{
  "d_model": 64,
  "n_head": 2,
  "head_dim": 64,
  "vocab_size": 4685,
  "activation": "swiglu",
  "init_std_o": 0.0518,
  "init_std_down": 0.0,
  "lr_mult_down": 3.0,
  "beta1": 0.95,
  "decay_fraction": 1.0,
  "decay_shape": "linear",
  "batch_tokens": 16384,
  "dataset": "wikipedia_en"
}
Each number is 500 + 40 x the weight over its row's rms, rounded and kept within 0 to 999. Layers, rows and columns count from 0. Numbers have three digits each. The size before them is the row's rms in percent of the matrix's.

# layer 3 attention query, 128x64, rms 0.171, rows 0-127, columns 32-63
072:515455489525537463482490450540494493514499477524499511509507518559383588461457456482486605517543
110:505493542520501511432502525499457450495426565579496502525548512440472469500454472478472477546580
074:457474544540492478471520568432482563531498515535466501424540515522529500493450418546454517473546
091:521507556510506457497465435473516492485408510472494476570477515600499463508502459497557502491481
090:519491538597540481508508484511498593551477491487460489535495479572471584506438503560454459520474
103:459495588489490557467474499532514525567417453548441500503553499503514464510548526502536502477568
082:470446447495563469490497516495492565546522493573520539499449451557488548478538518493475491526537
088:493476519537557511507464474509530470466560398481492528469444520572480561593530490515479493495509
097:474422453543521484497434502562438517564475530506544496472541488509504536477471547541501451500518
105:475463443517514471418487424576499495540511520490479514499516511564434456422511486473506420483496
095:517529555496489472467493464521461473405606478464487501507541505510505495504482479558502555490465
108:503563549454490466539494457539517499466541440464452508493436542494530469544520515533491567549509
086:492524541550485527499506487493513425499491423512495509550552512501493511612448494556461599488492
094:511511551499529492477554437571535523408428536479415445511523526458488584481447495516445515536485
103:473460530529477466481543508459431500534473514504559448461460496555477479500482438474480486496482
088:502531505523451530460506534493472459496572492512559525568417478504475461464454457468443518486545
095:401518490513606494486534514591397516477478490504478520500501539516504522479468573487510527530540
105:484588519516518485575541484483449529607496433544483456463533541529503570503500570587469538497476
128:527450550529592467516523438556482526500472518489418554506555443486507530536468510522472536535488
092:491511486469453462466497485554498541485542438486430516507472512491521479458574446538488515461491
095:504481465488450472473509470530485478490484457449471468423506496584490574541433493474515475414493
086:444509443544503473428549470443473568577464453519511496525459486515482554515552480484472541486474
089:447517546530506521561497479448581517540485463503574491513418470468474486522512479521468555514487
104:528537508447469550482571505483486480538548520505456488542488523469522483458464479509487609437475
092:485485506554462541404483463536525425484485569491574509545436517455477482415464479481494510495491
086:529517538539533490601543509451444534483506492483431521479526560537533527508410466486426515483533
084:476503531488487534552467479549482461511510458530580436473550486477496466446517460466558408510430
106:530451503561432464496511458436563410482500497491519528503528483440465502445519460514530578529495
095:519504509509449536440506544440484467450451550459495470562520563534500450522448481575505470493491
092:498554405555485489522555506465462484535507509556477530513510504470568568609513488478470536482471
091:499509559567549491573522518507477522489483452490497506493575536501507585554415503516493490495499
094:560493483486443509447459530414607433449469581479506483477493469476560485519467418497493469487480
097:496494494485504469489470465458472470459441492475483507518488517430507433376451522542518513498566
097:496472451543526496481547439564452512486557512481442524503512466500473517481478562515471524460477
104:514561495570530557485524436505470500455435507484489473588462544475497530412415496532512459463459
101:582515514522475514481532526465525434522519537504498508547585457460476504504428470571462495491468
079:517524482546448546485428402461554449485453500419490462483527480448499521465452503540493483502478
097:493457510477528431440487473477497463445509583512510547545465533503426561468503470503455519532458
076:448572513534515492549491473536445560565417434413470456510506497538516523481497529544515519498486
083:497518502507438449459470489469559481470524599489508526518497580509535514481487490525486522517512
085:462558515494464458540489464466530476502427549480532469458482504563489495492506509496525521532459
091:560500550476510505565493509494511515552539465516471535549480504426520506455493429517539530531513
089:542474440479465539504451497419535442474520538523563541521525530480473490510452423537504455480488
093:467429490493482500447544537476457458471535542518469447562542511462463517411445458499495502423506
102:568543549455482542558477490416548520444486499520523449507503491409496510394549512468501458483486
093:538460482486492524542456415481606448461513530519501447483543515485501453463487512573504471535536
082:508616519541517506420492442498533492473518557420511493458498520500510547485411468494423462479525
101:478421500499562555497495521533476554499462483496495525515529492450548479490493535548488515500611
093:441520463481529489550509477574450490477539500486449436469508542512519550547425560581485540485425
113:514520468585491553521465545476532466522485511483570485515561450509524519506552533525565407454544
091:558511464486504501501498479486498518543524512531475518479531527562539485556565449510487570505462
091:488543535469469491524478526437540497540515547474486516454498471504495417493561459472528473481555
089:536540487502505548465474517482521519457489474525484541506545521517524464549535455444582519502519
117:563593532503476458537509524499490479473529516537484466428544544485539494475576483441542498529437
097:494562457462538538439528483398453520503486535461493488499453426488528444444505455519435495518465
090:547511477500524514456548543501499532514542516550569427432479539502425632525491511461531492541509
100:524467498528519494546452486501448531539489524534456522497530538582469541456520540542491533569473
102:512491519514504543461439503519470519513527558429543546501504549522498533498554548460525549475506
091:549511539444455516459461456520570498453473541553511477517524549465525543386484423545441494457514
088:499456496533517515476420498450447446450559500482503498575517515490424484509514509486524438494435
091:509525427485477513496475452486485499540453530507528524471489475577521428548543527543471518484481
095:495448429443426521415492494491444478490463526465496477485516484493490496499523484541497501497545
093:515525495460448519495636566519472545547525542544530493466554422479475529496492533492521472499615
087:556477560535483527505513430514446517474420499464504551558534558532528434512468488564533548560457
093:468486512514442507434560542522538471516576452491519546489475444510540487538511490488492480479459
108:476534512511572478475446500494485569528519528487488471462479508528471488440480618490490528481488
093:510456492501465501526489444482516565549484575492470447512491485538497499569507501544496531575563
099:514453467437476523501469526459517465493547466543441508459558495474551573474492454445543484480554
090:519497560544486488522509500416534572479554514477432501505496490475517545544529470455502511553500
094:501564567536452495529493437488558474511594489475453458536435500513562509517505471508514503458399
084:498562518459515522577481555452561406476476491573526526500558533417483468474507480530501529502499
080:522597543504447514466516465569572432428505510439488467537462510513566438487512464548453470452454
098:487514514525465517555448486498560509530412490484469487481538532558503458546509505526483528520490
098:558490407456476497556493451470588448496567464495517483439497454458497492488469561525512524455549
104:484465569486449474471508527428496501529437521516564551495484474442488421510529491431503530481497
108:518514441459569481604536456600523530510511433547527520420481452501489538517496522535453571560561
116:535413448524539476503522532459506534459561505503460494449482477556528558492502506473552449483541
129:471471538460496488439489503443481472477510492438487474456512500501519466421456499525458495460521
094:511455496546531544419471527505508512462501583497499513534486450505523490440476485547485469586512
107:512484489495557514469497452580381505522489498496473467481494514579522563524470508449575517515441
099:541492553543563477533475520528451460458503540521550505530505492489499458489566423511510419497518
094:488520464492510481432494491546489476459470515485503518536535520491422471464392472540514440475497
105:505440468454475423532448440535538529474514484489433489447549488472471472551468573558483529490435
104:542504573449562491521446524448504517476542551515428442482533514580474519492541520454453452524460
097:498455525444514470502526489485534525388481531512514537503534463481453447536466484528521486537495
132:509544457539454449571583471562574472451558443524446508468517530464481569542516568562529541503541
110:501561528492486515524522549491623505534511453546545473472512501497489599488544468475512488567583
106:553397514520473494497572520509570538523535498491488495451496543484537598566500463476523513487448
096:441493460540540530528535582517472459478525490498499528493483520500493531567505612489511481506493
097:569538458483553533558570545476498455475483462500473510512521443440580523560537444526430494478554
111:527550529631458576482490441465524543516486448487503497493517535534458490466474450466470506536421
097:431530522560446540446457472566599501561535493498439431462495556517515574522466518512511465521489
098:518575474510464482456529510524490526521428469521427457486535499492508461490563569472480443489566
100:505474507537456534442526481430571539519517511479478529559439489489436435527525458493502533440460
096:499460496535488492587473546450480607510448441508537524587532435517544566511522504524573494585509
102:496497440479466520506496500505523510464531417504525519510544480454525503453479565548495483481519
097:489464491468521512513516478477421519510435488544437553487555541490515541564499461405563518524498
081:478513500543427513424524485474536440589564446465432535507429526511503517532481436506496418488475
096:497494553496441490543490535485562388466558508495542473589535477485543444464470481509493507462495
117:483499594464515468574459476508455592472453499500460476490516485517535432472498577402508542448536
101:499504520509428438543547490473484475408522430543574508508535480413541475486562513547536509479518
115:551484438507436513455574527551511430495547541489504507525514462485490485554527420549431463483441
106:505478536529570537506539544483526484482570421550486519466503475441499498423505541379534468462578
123:533510521539437536483508513441499426488511527485516536585470528450494405486486467512510426498479
102:456511482444422495518516461479551475558581486507455503527485509544524541518509512519495545496509
125:543539533420451537552503528501559507470513502454479488479447506493471392444493479482476504488565
109:535432461553507494498569553548448584513545530514454505528526491528457473534517564475515530527565
115:472491568529467430518473469470547522556563507468549504540522446509433441513553483459473574487475
102:501482560499471444495477480434445523504480562468487508446557493510475462524481496489543529533445
108:476572540581526534485497484497539482527442436520524484553520504483458519516506509517535488491417
097:529522474504505520506563458604518517470544452512467533520524485552454551487501530524467511509434
111:495549507538584461496440522483534515543430506528499542478491528578484573487458525524523502541476
134:447539504530548519527574522571484537488407515487455478552539552529501466572511542536489571467513
119:460540464511506497506482567513521506416454456468505456484501558515541555610490532493486475430532
105:538452504415574481501535506428532432435527485525528464499491527442479450482522472495473466507511
121:533523572503499515539455469413483442533610487446525507548467523505482504440500471519477478569469
104:519466569484431509391523464478512428428524471474515542505554524472525445466455521469530476437577
120:526508502436474480517455508519468472391440505511415526537560517543543458553557458543474508490481
110:510524469547414495436488442508520512493571493438480473476498502494582512560570434485471498445429
105:550553500479454524490562434577466502520503529488460530546463535527502435498431496466556533526530
103:439458493479586550540441517497457560528460552500456473509532517544457474483542547492473509503490
110:456452533483541514513521415568514531470456430529551534516513521547509513412455539549536538462522
098:566502427485528456476523497553459514521481517508474500471538479486473536439441568441499481451503
088:472549479580549486496558499493509466525583454558499506528494480457519544574478560511507493489500
113:530424495473451504529484552523585450485572529541495484530580489432466490441520431506496510505511
109:497502586509472511527436519449455497557468574440587447495512516515505483478449476509534484553486
113:519539510509467524528584441427506482532466535536492546486546495533456544552560406529536452524466
094:488540476453506438532514499519532449475508499601478485459519538453584483393484468432509467475489
# layer 3 attention key, 128x64, rms 0.176, rows 0-127, columns 32-63
095:548519481522462500519537535505566435512476482514452488466495517565495504628479570491491461548474
114:538514477452481527494526505414484498577504548436490523492494509479440455443513447430529542513470
088:512523473460436554489582508505481495525516498508413531484496454533472479523577462474480546545463
077:456595458472519508564462427469478451497545475524459478412484499463454414468447539496469444415502
107:525536471480505496548548559598492562525498474541491495469496526511498539600540524482445547453522
095:518540485391442511517517450463470549575481497451569496460522478536494485491555513476542557443509
088:519496522515503549478586476540467516472535500595486496534473446502468567575515514519508518505556
098:507565491438466497434552467478472561457567430496477425493484514475525490482502512499527562485518
086:435447602513485499515508479556504528493539550549493543559496516497485471552484493488428471479556
100:552481523523452502426505507536483487436572498428519512475475521456511532521525437504480513508567
082:521486406502522484516453488491472442491491578450523482488561514494565507484524492443478542515462
100:499524389519507452541476448555525525407486485496498478484495485524576431493507490493543498451473
089:568527427490493518507503564474509455539537482469545494433521538503496504484423509462521500554465
107:460526422531526469479447538469518449510505563489497433489503578488490518446426564489425433450473
113:531522537571469489530381522527538376503461469486535487477470503535487503501483481503472483492445
096:521463544447521607553459532520462521541499499550461580517462440528422482493539474526541551516497
097:548531450526508502513478526447465394498578524479511496528532532494613492480443461513479464436545
071:439491453518539390525458464511527508475453461485548463492552505525583534509471512518505465472528
127:483514429524513459428445549489532534503530535523510422496546563532526467494493473525469455470491
077:435474557482513491530463452524455520514448501555550566553502484513504480482565469488536516506536
084:498547549483512554471501429564472528470495472510424452547435473489500470540496577522450499448552
137:549534512476519495496464453465494409588453437502443461472573521543462513474521492451541484535513
111:458555441551561538543548548482558530520472500531493514516480451528476495487495538528520479501456
098:486468452481513523542485530570488395549482489533552548476452461488516441486525548541443539452515
087:554488553474542573495573511470468465539492526506450518505474474468433538492557460476565559550509
086:468474479487478482495443476577386564444566486521542544515491602481483482551509518564545517536494
095:526640613492498485463542506517481459505521519463504518472442482492489513519474512485505459510475
116:474522545502538501538513510526578528497495539554538497433455565491408539457560591500464516563483
106:495448530448446520435492525496516477495425552486527548588458531492419495513510504459471533519522
103:439432492542546473466497454506491539522484519501557434515501540487477553513518471500482512603475
098:484508469572482471509484534523491535422479508536505464465563525525546439522441562511520484504452
089:566527548451475538472538487492554509534496565517469448451447569474450513517555524469477517569462
087:440520448506459543530545541498451471462550456545450471467511511429433467490445499456473497487497
076:516499523431503513506462522527444527491424482501613501463510504487537466510526519561526520433466
094:509513420472457503483506542523446523500483470458536481486484509436485446462548503446470581429554
092:522568462420478508475508468494586509473445459435463463485468547475474448442481550412513497502474
083:486498478587531492571463538456577522471517539481400471485511585488472536485482468454492453488502
095:584490500499468452425472514518531535451476468449497432498478530437568488467544504491510479481463
091:432497456461545478561538603534530557514450472498474523481486522492538481564470512507517529444592
079:554481461565464483496557445439567438482519489457468508523519544444493554458499478485565431470527
100:516548462521438478472477559466605469428468509454538448457471541457560434485426478519513475465461
101:454484488494507471466566512525532446642479506525441552499523481490462515503500541476500482476533
095:490515622476506506512572516487466499464458460505443560490422454472427511529455530468484492573520
098:428535538474531491543477534535491510523523492564523568541449440512535511495537536520427465503541
080:483485530436495466427592519533485571497485490508535531540503467467450532506558554475593504444528
082:489494511450455462440548466463523489387552531454539539465490526436561457507445468501459466511519
065:591490446517487484516459550503512431507479476458454463462505551468513534462565486531474477419506
081:517492468529415458479533525488548516499566499498516464515445505495505533445498511500543506479480
080:469524438581460453512545543526481472462503528477492457529489603466550519533444556474480479480556
116:505498514484474517414590504486499557461533565489579528565491419491474531524522511512486451486493
067:497476471486527433564441468537498520545524465474474495476563604546549527494471453465439496535541
095:460557538488469552499550462423499439500434497480498505470482451516500462523528489492593496486433
103:532486509441527517454505503515457628538487456448501537542491442477541458541524485504538526576512
062:487525489480458546537476462464446508475500545402557450483498480425516475477537505526497504461531
066:506523536463534443544477506467446427475378534542462523449493520545441486516531439497511497537475
112:529451472559511555549513527562484462467501449470443516554515498480489536505511535516528510541514
109:455514471533503503496451492465530416460434541520504494520558600569478508484475452489540470554454
113:529516506527484562509515461515524520445618532528537511581490534524540511534542469489486561517535
111:505508508499484466498478535466567460500535458589482477386528497481484519492532476457455516431549
084:507419569464509497439530535520511488500431548468523540490517436530431506531456417462504528588501
101:543436505463515451555416482457518556531428476412478480408499527507570531522557442462457481522491
109:568485490504468519454491432555571404472470447532423492445443466479466530462513462476492494519538
103:528474495566470552476498422510492414508564484534481554482520472500468551482510536521484470465482
090:515515468525513480494428546531570515492508514461526503532523527508553439453503503490472510503498
083:525493585424520523599461509533497476465520552539520506487486460514477503491506476505482501580494
086:521562468520486536485551532507548516436469509517523503519487545526537552574522541523472539465490
090:476434467510469513499507522529466487506498491493489556473485493401524483499534502568508426505611
105:484486470621462531480482490554514516569576500472505522470483464542492474468541472471508493499441
099:550506503523447509515571558482493512521548512502455530482519440465469428460543457576505437551515
103:553502505480530466551499492460467513454446620546503487502535548450480524473474513509488518548477
085:507563511519480458459463447457479482525544508482566513427503479533449483430506543478488546519468
101:560518532464528443539475507500536511458488595562460462506563555481469575536466459498504506496488
119:540500435511492521521549525483494445489503567461481485519496504422484469511454476497460412485539
094:483555470574448497468439508491486434523478535488608500537457474477492474503465518545405526506574
121:412478512536503512476479468509524514568446438490454499491507483535469519499564536546482496489415
097:487553487533546469538530490531452538461476546522433523481571567518485536534530528505531512585466
113:494551590547500525464540556532477529532506465507510519471444505481452500475505497472527512517460
121:517472534462448534486381422479498445466513544488538510524492499440538447429526443510535522477481
074:507466557462520468533432533460514547517481536592561548540466492570489472517521497509520488537454
118:507514488481476466515516448512545486436525487454582512499484477425568481525502438526504482425476
113:453514534515544491393524480470532507494482588472628505438506512489407511535490463469502488519488
123:482537412494490531429470485516499416514509558500491476522496502408493539504481477520490545496546
071:543501498516508466504426436418509431449491469468447496534599492423440475473463534557500441447522
101:522525489490419464474500494453581516520514466455526419418554471490532506490494513467473468494517
109:525513491561504454467465493531558539460507518535461525467504575479492512439516500513505442490486
086:438557481463511486582512483500456501439520522456501483490509523467555476529489538573543451522604
108:452544515426472478504544489516498562494461519536536478524474582492461487563474474475480497523555
114:507485639546504483587466542445509443473498510464562484533472497501515492566587461519480467518478
109:501471527551528551537507535498514448441574482431516449555426512505539493515534546585576453503502
113:475551557486517462487545510501414490455549481520419485578471590553503527506478469411525488519504
119:522456496481501476539504525429512450538493590509533503447553477509483526536495426559387502526506
093:483526498504471531522454496497501523499485488522510474439463506481538579568482585566521461574506
099:430513478494510511407491492491573487546532456498490533483489486469511535549512504555542556543580
105:570538497523502535552532539469545414611488479527472452538528436545486559474545411486526462499464
100:474540458532532410522546490468447485461536488506539559524490489520459484524443455510516451558460
110:551471482536483457466535484457443412477559473454510528551559486508491453458497506458456513567478
096:521467477506490476502507542506448528542492510532435483497521467482550455428502526479496484476392
088:485506513504478527531530453505559467472576471487584512471508471525492502501462500540508582480539
094:533494510431532517538428517466453531493499568515528495478508496441421447490496528495514448562540
097:521483471500509503495468445496479436560521534500452523499467541456487547336487517475472430443459
092:523524584522503534509485521583466508542570532534427516460511455495459473427523533467505496494466
113:519402562513484499512517531506457580495498506538433501503560471508549544504565500451508508504423
116:485535507523503528428483484551525543568481464487520447503500498524490532453503521480472548388450
099:491456506455529492531518480539418518485428494485543482512536417451520483505556620504528517490522
079:506502487499526467540494491475473467490508488504488531504513546496538486529450541499511565604429
120:526470505471506523565458514463455517489430520501475447514504536518503509475502540461460447435494
091:476473542473546518471490555416493548518499451561447496571505485544522405470506502458491534507586
109:589504462490511511552541520417465468472482532556486462515531514458411496488547499530507479529451
099:470549492493488465566530537450514446506546522466406459446520459465529433478475493472493512487489
120:574498456476457428439585493499516497486517531472561513514515478499513464499434412487402455528495
098:596519473444473463520575539506499479442499544502453446502510498440499503498483474500520479536513
089:521529454516512381484506460528478471475506560449448511510508469523553542453408544567558480469455
105:505505513529486479526493486492527486413406542467512448448488488451594460522502523535479525500542
093:522560464451490517450483538475504443456568516399451455511521526483540465489436539520534495505559
128:484442506501551550462501436438489517536540431480537488504494544462509494468543525477513563449481
089:530468460513525518495529492510417524513535531439557476475520501539494530479425465520530410430555
110:574546477490496561507461476482507483540566579422480507525489453460578481511500462467435464464447
132:490516459460495533537432475479511555469499431486462567528472510498522471517534550488550512452545
113:510454533477427552458490529423511502530570479553496521422490492551548536554518460533518476453488
115:487488501481538492457499472532450568536492513497491518575481483481505555507558496555513544446590
118:462415444543540515509477481495509518532473490502439506517571476492428549507507547525522521536464
110:557486510517557387556529469530491499488481528460509444525561488458494476500413491470535490510411
094:508566487543495505468496550575506412508487506527488462549549508487566478536521534489449569468481
084:487518495524523486516527495487429529508474497527492536503597491501458510530554479503522482582478
112:469477463492446501506531588487526540552618469507488495390448479423517491487506505501529501475543
106:533501515463533471489490553487498509586502499425564543535507488573483501490513534500489509488478
128:440534466470462498565613504489516457465447464475445488473472483510469550508599448461533472506561
104:484495462455492510473448509533476563478453449489511490489473524461517514518525449460570569505514
# layer 3 attention value, 128x64, rms 0.152, rows 0-77, columns 32-63
108:486538523598480529465499519556487517489518566593469480554537447458536470416500477524420450556478
082:472514549474499494586464472405489478526453503558520497494446558526524478489516501530505420490471
075:511477474512550522466416477530454483471415530533581515493452506446457415424491495513533453521465
088:526503505488511504434456427556499511483534528573561509462447564522418513478525511517517567478466
099:481563536466523439538500446451496563519572494462438485556480535490560553499526578464529473486507
110:506494511550516497559507439504449563486472450484469575523421484500527455464524502502487527527412
106:453587480443516421576552525458472482479517496555426524492463480528484419505479524563471481512522
095:497537494564478527548515507572569558509523572491562510536544531435455509406502541430430511544526
113:492584514483526461482450495457543501454504440491470494519512521524498456584552536531505463485472
104:522471527534448472516492509598493470457461534504468494439501526484469437619445423473497503475486
098:476396511510465511457537554446506481522464480482496543441583495476510481513497582493544504547586
105:558456521501513530518496474486521586492435418470452485497502531546524538555416506525572473509514
075:526490508521512512526507507455569522506469496547565502450548487456484525531503528524492433568507
097:516480472480501506570476530554556532505582452516481477453421536494432458540496475507555428539576
095:548511451476537507508442532438496534511535592511529586535532519471478471479460526491536415541534
083:471503536569424482506509437579517453545502477471477420551430459483515458499487496518438517435494
101:493539532493547488494499488499558610566505515436449465563500467435517468476504472423527487537486
087:471401541510488523524499432578470452490476461490571513585531499512505481501510527551524548461467
089:543414507475523501463440447497484411496553467527470493470496461497496482559495486509472423505475
105:401507498508598447477499533450551507482472439568512462488556505419517564458532479475468439492531
107:554529497496521571495510500615507512477521491499491511510562505513523531534530534477521485463513
102:439410513551562462571462506492512498453563543549488487514533526486455545466536494570508493540481
076:516520479448494470484470544436505403442522543466486493431469490472476459440451463525481501484449
076:434496429442545460495512541541469502473505559538465492489565497526530477435506370465539533472518
083:465488476462501475577518516431447520464484423523507554490490476513572499478469550559506465507433
086:505441550577502525489481479510477461488517519561583527497560528497475628507535494483515459481466
089:527525588541473529462510471505460523515516479496483486441445529545469544511447495472548606512570
092:515540473520561483543495488438481521470507499552509410531586440459497500460571485501511455552496
117:462521492499548458452422492559552458484414550528513505469487475432475562450500539483471372523463
087:481531474460497451558505533558510488475443476496453444516396496506484481492498497558426556509436
069:483507553457504500496474503460437529522435555522591525424545463475486527459476504508486488514501
092:507528532498479480588552513481502551546516504487426538525468583530525494393532490484518584471427
081:531528546577472506454524480510427500502406492590484534531534446454512462447486517587470524531485
097:545420537535477516476480495553460503463496475496420511521427475446452471451453514521429606454517
113:481480475503480461449574424516481521571418531457495459521448457505527460483491547563454537428404
108:578538481563471447496461495491497505458495534561448475535453440550482536460570453563477550540494
086:523475479422535475472488510471502589489497525500423434427465445481505560503571527548477540480475
098:429515471453510505504537488446496499569416407485518525522477507472456424570500459508522551513433
091:496477547498464497536555483474436533536486509550500531461507514538455429485483473513548523549514
103:551471467566497522464437570514556537464473482491459467532457506484526491504498458522470475549483
103:515557463498532494484461526540548491448509477483480466526379567498534537525533498499451490475513
081:464509533507473521492487512510500450414476401488540506523427497440455462396459488491461513525422
096:491509512510502497506513517465425531502538526454486525485609449438481500482576527504512456433535
087:533525485513524471437462502507512571462447564495579484530556471456453440461489562460603504511490
081:482527479500430478559476407501446451532449548493578518499532475524456486475481526420533493453458
093:555576544580518455547555509486524503477484573526440458472447466429453500473495475435518451503520
104:458517504450493479582530489408458561520497455533493501494467470524553450438532526510536496450438
089:487495503438435492487520404490482511465447436497452551480514491509559486541469538456476451448561
092:536495522556555468512486450507485440470516515482460520545459518557485490593543502478469457455472
096:560480488508487517490513488529357543493446501454583573522421481582501467554498514525489545489454
101:470530475467467465504528418484454468515482438507391475471441533495557442529498525505468500543464
082:471530482490455509526469537481488450497582464517486459459418576590454485499436463505560510498509
082:518496514447541502581469493510545514556516509480533504511547521515528574529475521542469416446483
094:511473473517493484537592450524448490486481484492474530508505498500520467525458393553566480473574
076:407485556547477442488431483514513420501618482558475498481468475547491511439500519484523512489500
094:494476518459650443427502507413488494520525544495505452492512495470484548496524565479466443503452
089:460556486474563463479456557423548490477538504512486523455494527460497463531504473461522462546418
099:496434477478537444471559554455507521453433505535444513498507491494437491477452470503516559499457
099:504502519552462519479516514446491496623463539513535523450541470546507537564434519564562449444481
092:446481516519526529511520592500471497538531538476484555502504533404473436487425482467544529519471
088:447561536503464528544461546488549436517584455508464472526559477481524404543519469479439478533546
077:448476459388565482494405504460556498471466507507516546507568492427543480498499490453469415515534
101:549523525483505521475587439521534562518527459467506488469503459516491466505501554533630532527554
091:521499537481556527534462573518479445537511487572535514528501496508489426454546494551474494468452
090:444532502503447503518477473503553506521502566487475545501429468549460542499553462460488473449431
112:461520526524542452482521530473528476562551439451442499531529513498449458458463557528518529470520
111:513507488504527476463547553564406505448486476542502497569470438513509425466513486550445469540498
108:535466524535563473561468476515488463490473505524471503531540436468583494482493495431477477445521
094:519568458473527473472517576476545504459533450502525513491528530486534503440543527447401543522547
098:487517475503553495561405486481468495505488462467477496554497472406537430522497500518550452567524
105:481490478440534522484622498530586444464504513495494522505502472537487488542489420596447486478457
109:511518424453482538538481461543457496494522549504429478532472507576523507567499578429518446498498
121:497554492445488540480577498523494553448396469519482461531556457569486487558448455531502499509506
102:499462517529429530574511473410518482506450514502541547517503481530569512477505511550514495465510
104:519514464511503504502452496439542496484544521537469401516540450525556463537521494505446520396495
092:532462525471496463439529464491483547524540516525506510529475517534470555539518576485474473485449
103:509475571479463474548500519541474416518456524461569442512522540466529482497557526550490480531488
109:519477459496476488480528515465549462502429533498535494544421619503467550555544506446466482481491
# layer 3 attention output (transposed), 128x64, rms 0.136, rows 0-76, columns 32-63
097:478533576493445494484455468415531566578426558481533445455499536541510552576539486501497486473451
076:501520518523510496499513480476473472564521546540594523588502471510463515455441495531502536544485
063:413562516411508549472472479556506465582450514470512492509502509574461501502480521574510486512534
078:476488461556517508600556490515458501498442549518439524538496459486517562555530528527509535583519
088:528440445514557513539537494491540485522552534585549546522504489456540560490514463416533506502439
081:476463433502568476521460508459535501487451563568483439537494465520506471550505548459487480536536
098:508468512615523514497474494557432495523498446505538503490517552511491564472505517444511528514481
076:505493437467531470547494551434450458535464506525461476434539432448595531562516468480495508446478
093:511473499465542489565502510563456440464523459580512451523478534497475510381555468455517539513503
104:459565538555459603539551495520504452491513465504485552518499452498467480503525593520550613467512
099:485497459436438525470525527536508497471490538429451431490532498491528426539492455509454482368529
091:550461434507441453504461497503503477445551534540547572483494470473448437449538461501460536472431
071:462502511450417486554442466454516489475505542511528471545527508481539480415537466536503488423439
089:493520490488533480505473474526477468516509505511524510475593468462516509456464577454459559554422
089:439517490418512532458480471540507496643499500473546480494440450500540516424498466502499468473507
089:558481498518540543504462478439482426472574419525502568449510501540459529516524491541486588551452
109:500521486448569520517448564465481554505470598557551508520512516492505572487442467519470513452498
068:457505579478409470495460564467571435420534545478472478505486549482453414533543530512485484517528
105:438541463504464568449482479548570506518520452467510462423441534476499445477492579533460540466543
101:521568514416521462533584503491478567456507546513513462511516560488556567484509486478531496500448
122:501521481475516474480503522482494476484501449425476482424467467487543493552503467519540519489518
100:539520487440463470559485429503478497499490431529501474433448513483486427509552556440481555482479
074:460523520564420543489516507581440525636488487462508491525519526508549498521565477467579446515520
071:549549562456510528490541456522466474558469476473485501473461501529436496568514519521560538534469
079:484461471503437446459449452489501425519498566531533451517507530479482496466557473457534501491571
102:475553508563473511487493517428559505470526471470594487409458467448477447532484469542537537531534
110:512464437573514521520546546479507506482447503494467481532562461500527483551516521501425474486531
099:452552556409543508469510486496526576471460444501524464468511521495512535477450489455574480507489
099:480544505441515530459449483567450465524565478448565471497497537544541527477508461526538548461432
108:517520547527489436505456438493504391447515455534499585570480542566456539430517490484528538524482
077:527494490510501541440507543490490565525505484533522469501484538512535486532457532601488524446551
092:512542505524557468490511415504499506485433497551461533586499462481453523550451451472446518540497
067:467524540547448537449478462431525499526491484482522463499446558534443527509462482562518465419501
092:471594470554504544491491496492520428476469524423483488501556509567521453578481530460510476506490
095:492418526549507521437455498513461446371553498459488550540536549537478532526445482512522491577488
102:468432551524568479491451416517560582448453481484505478542538538489489487500499494431531458519435
082:547469452515444555531506408541477460396486505525530557526407532541517490488497507443578487490409
082:484484583511442497532528526485472498461504520500502534616461522470483516389471500486473525560525
098:510475484561486556485484482496517527486408492538435484544469496555499495468470524517370490490475
109:516543565455562507471503419481471518492536498483503510501501491518518479378479462460482503474477
096:570487480487500473582512491459462441538494541606509576568484488503518481503620480478536551533482
077:514549505570481445528528545493424529604516532556459480506536528532528513513464525535520486514526
102:515515480449422535469469522515559475451426499502518492479404538561457459518474470461529479566448
075:411483507399567595513509546564446472515542416529463470468482494467461486490526464536517492474553
089:405488563501543540479474536522494530511558465446509508439457482433503462494497536539463500525544
078:465502453496575548496525492493456554579495372491492497497482495556549504573498533492519537469458
102:486540574528544477517465466475502506486491562539555546559487547513419557458439468493488481577494
077:455524468504514523468508544473515420514445608476505456522515555455545503515530502519489509466485
092:525517469522560545518466496511575502478573465532479453497519502501483545469556505419530530570482
073:460421501587465486458455489458568497488459522537466546524486475482433465517537511485543431551533
107:518454520590472509491530472532558530479451572525538499624481557530543557426513488488482538459480
078:551543566517522466546489480530481532569497508496476527549523461538482469437479512496443483561517
086:510436452472450459500491499515453561462546508471536473472512466406541490487542489437518545485500
077:505510546531484512402484489523512506491405428463494518459501556492436492539496595557451519500474
070:559487493482535550544496466475462471552531449523493506492562521513536482568524521509464605570524
110:485500438482465509500528515506511621456546534538557526528522527515589535499527467437554510490506
086:463510518517515460573501528577457586548496552574575501571500545487524536398494554486499479487488
109:462495481541489516498500452514438432454518472506488492500492541479503433504542534470529474484403
101:515477527480455500453434500495509494466532519414540502540530454521480488498455435558442498538513
099:484562499496477530525537523524467567577504560503522512486506465530525528494460583499474477453520
102:522510489471527471568533569466544483552503493514501424463592514473467585458431529452478516497544
080:464555509407535521509544534550466482576490557472545452515473543474532517427497511497508525441494
102:497439444508510516508471553580486493427478435533495427468546537476458492523523502545447496465482
084:444527531524412469532485436518487549529522511523535483534482510490392489452487482462542503558458
081:476485504499484524483533551560518598497510506497493508422552514528494477542450497490589464488544
110:502491542543453474510415466435432529498493472513547457399470491531575513405527512464440480403493
125:484453410472489402467469470461572477535500547544450474503536537544568551500523429447518455516510
108:529483502454400513441473498556514470517510519461463481573477522507523475531495472527457540471568
116:457444486493491463525495446549486409550489475470442489527494458563466463423475471483496481507494
110:543454510510502504500555562588514433500522541484490509502484567520485541446474527518457516450480
113:515559543492555467472508469506495539491549544543587384511526483519483505451533492440492499539515
121:544514552453492627541531523491487520532487529527520513536490552505519543546484479511572421527508
117:548519467437532513494483529538480451535582574501587515559486458512517470418478493516429544484506
085:561542572499474505435503533488534536428492508514560530508537469548514488545468505541530483440478
106:447511548498587520453460528536524494547494507528484539511528470497504487436478498515448435475517
101:475569492529454539543492526450480481527515446541455521514506540526502570539576498509517506487493
115:520541410510519495485482463452417507495481512483519483480528426519559479469463509498506516505495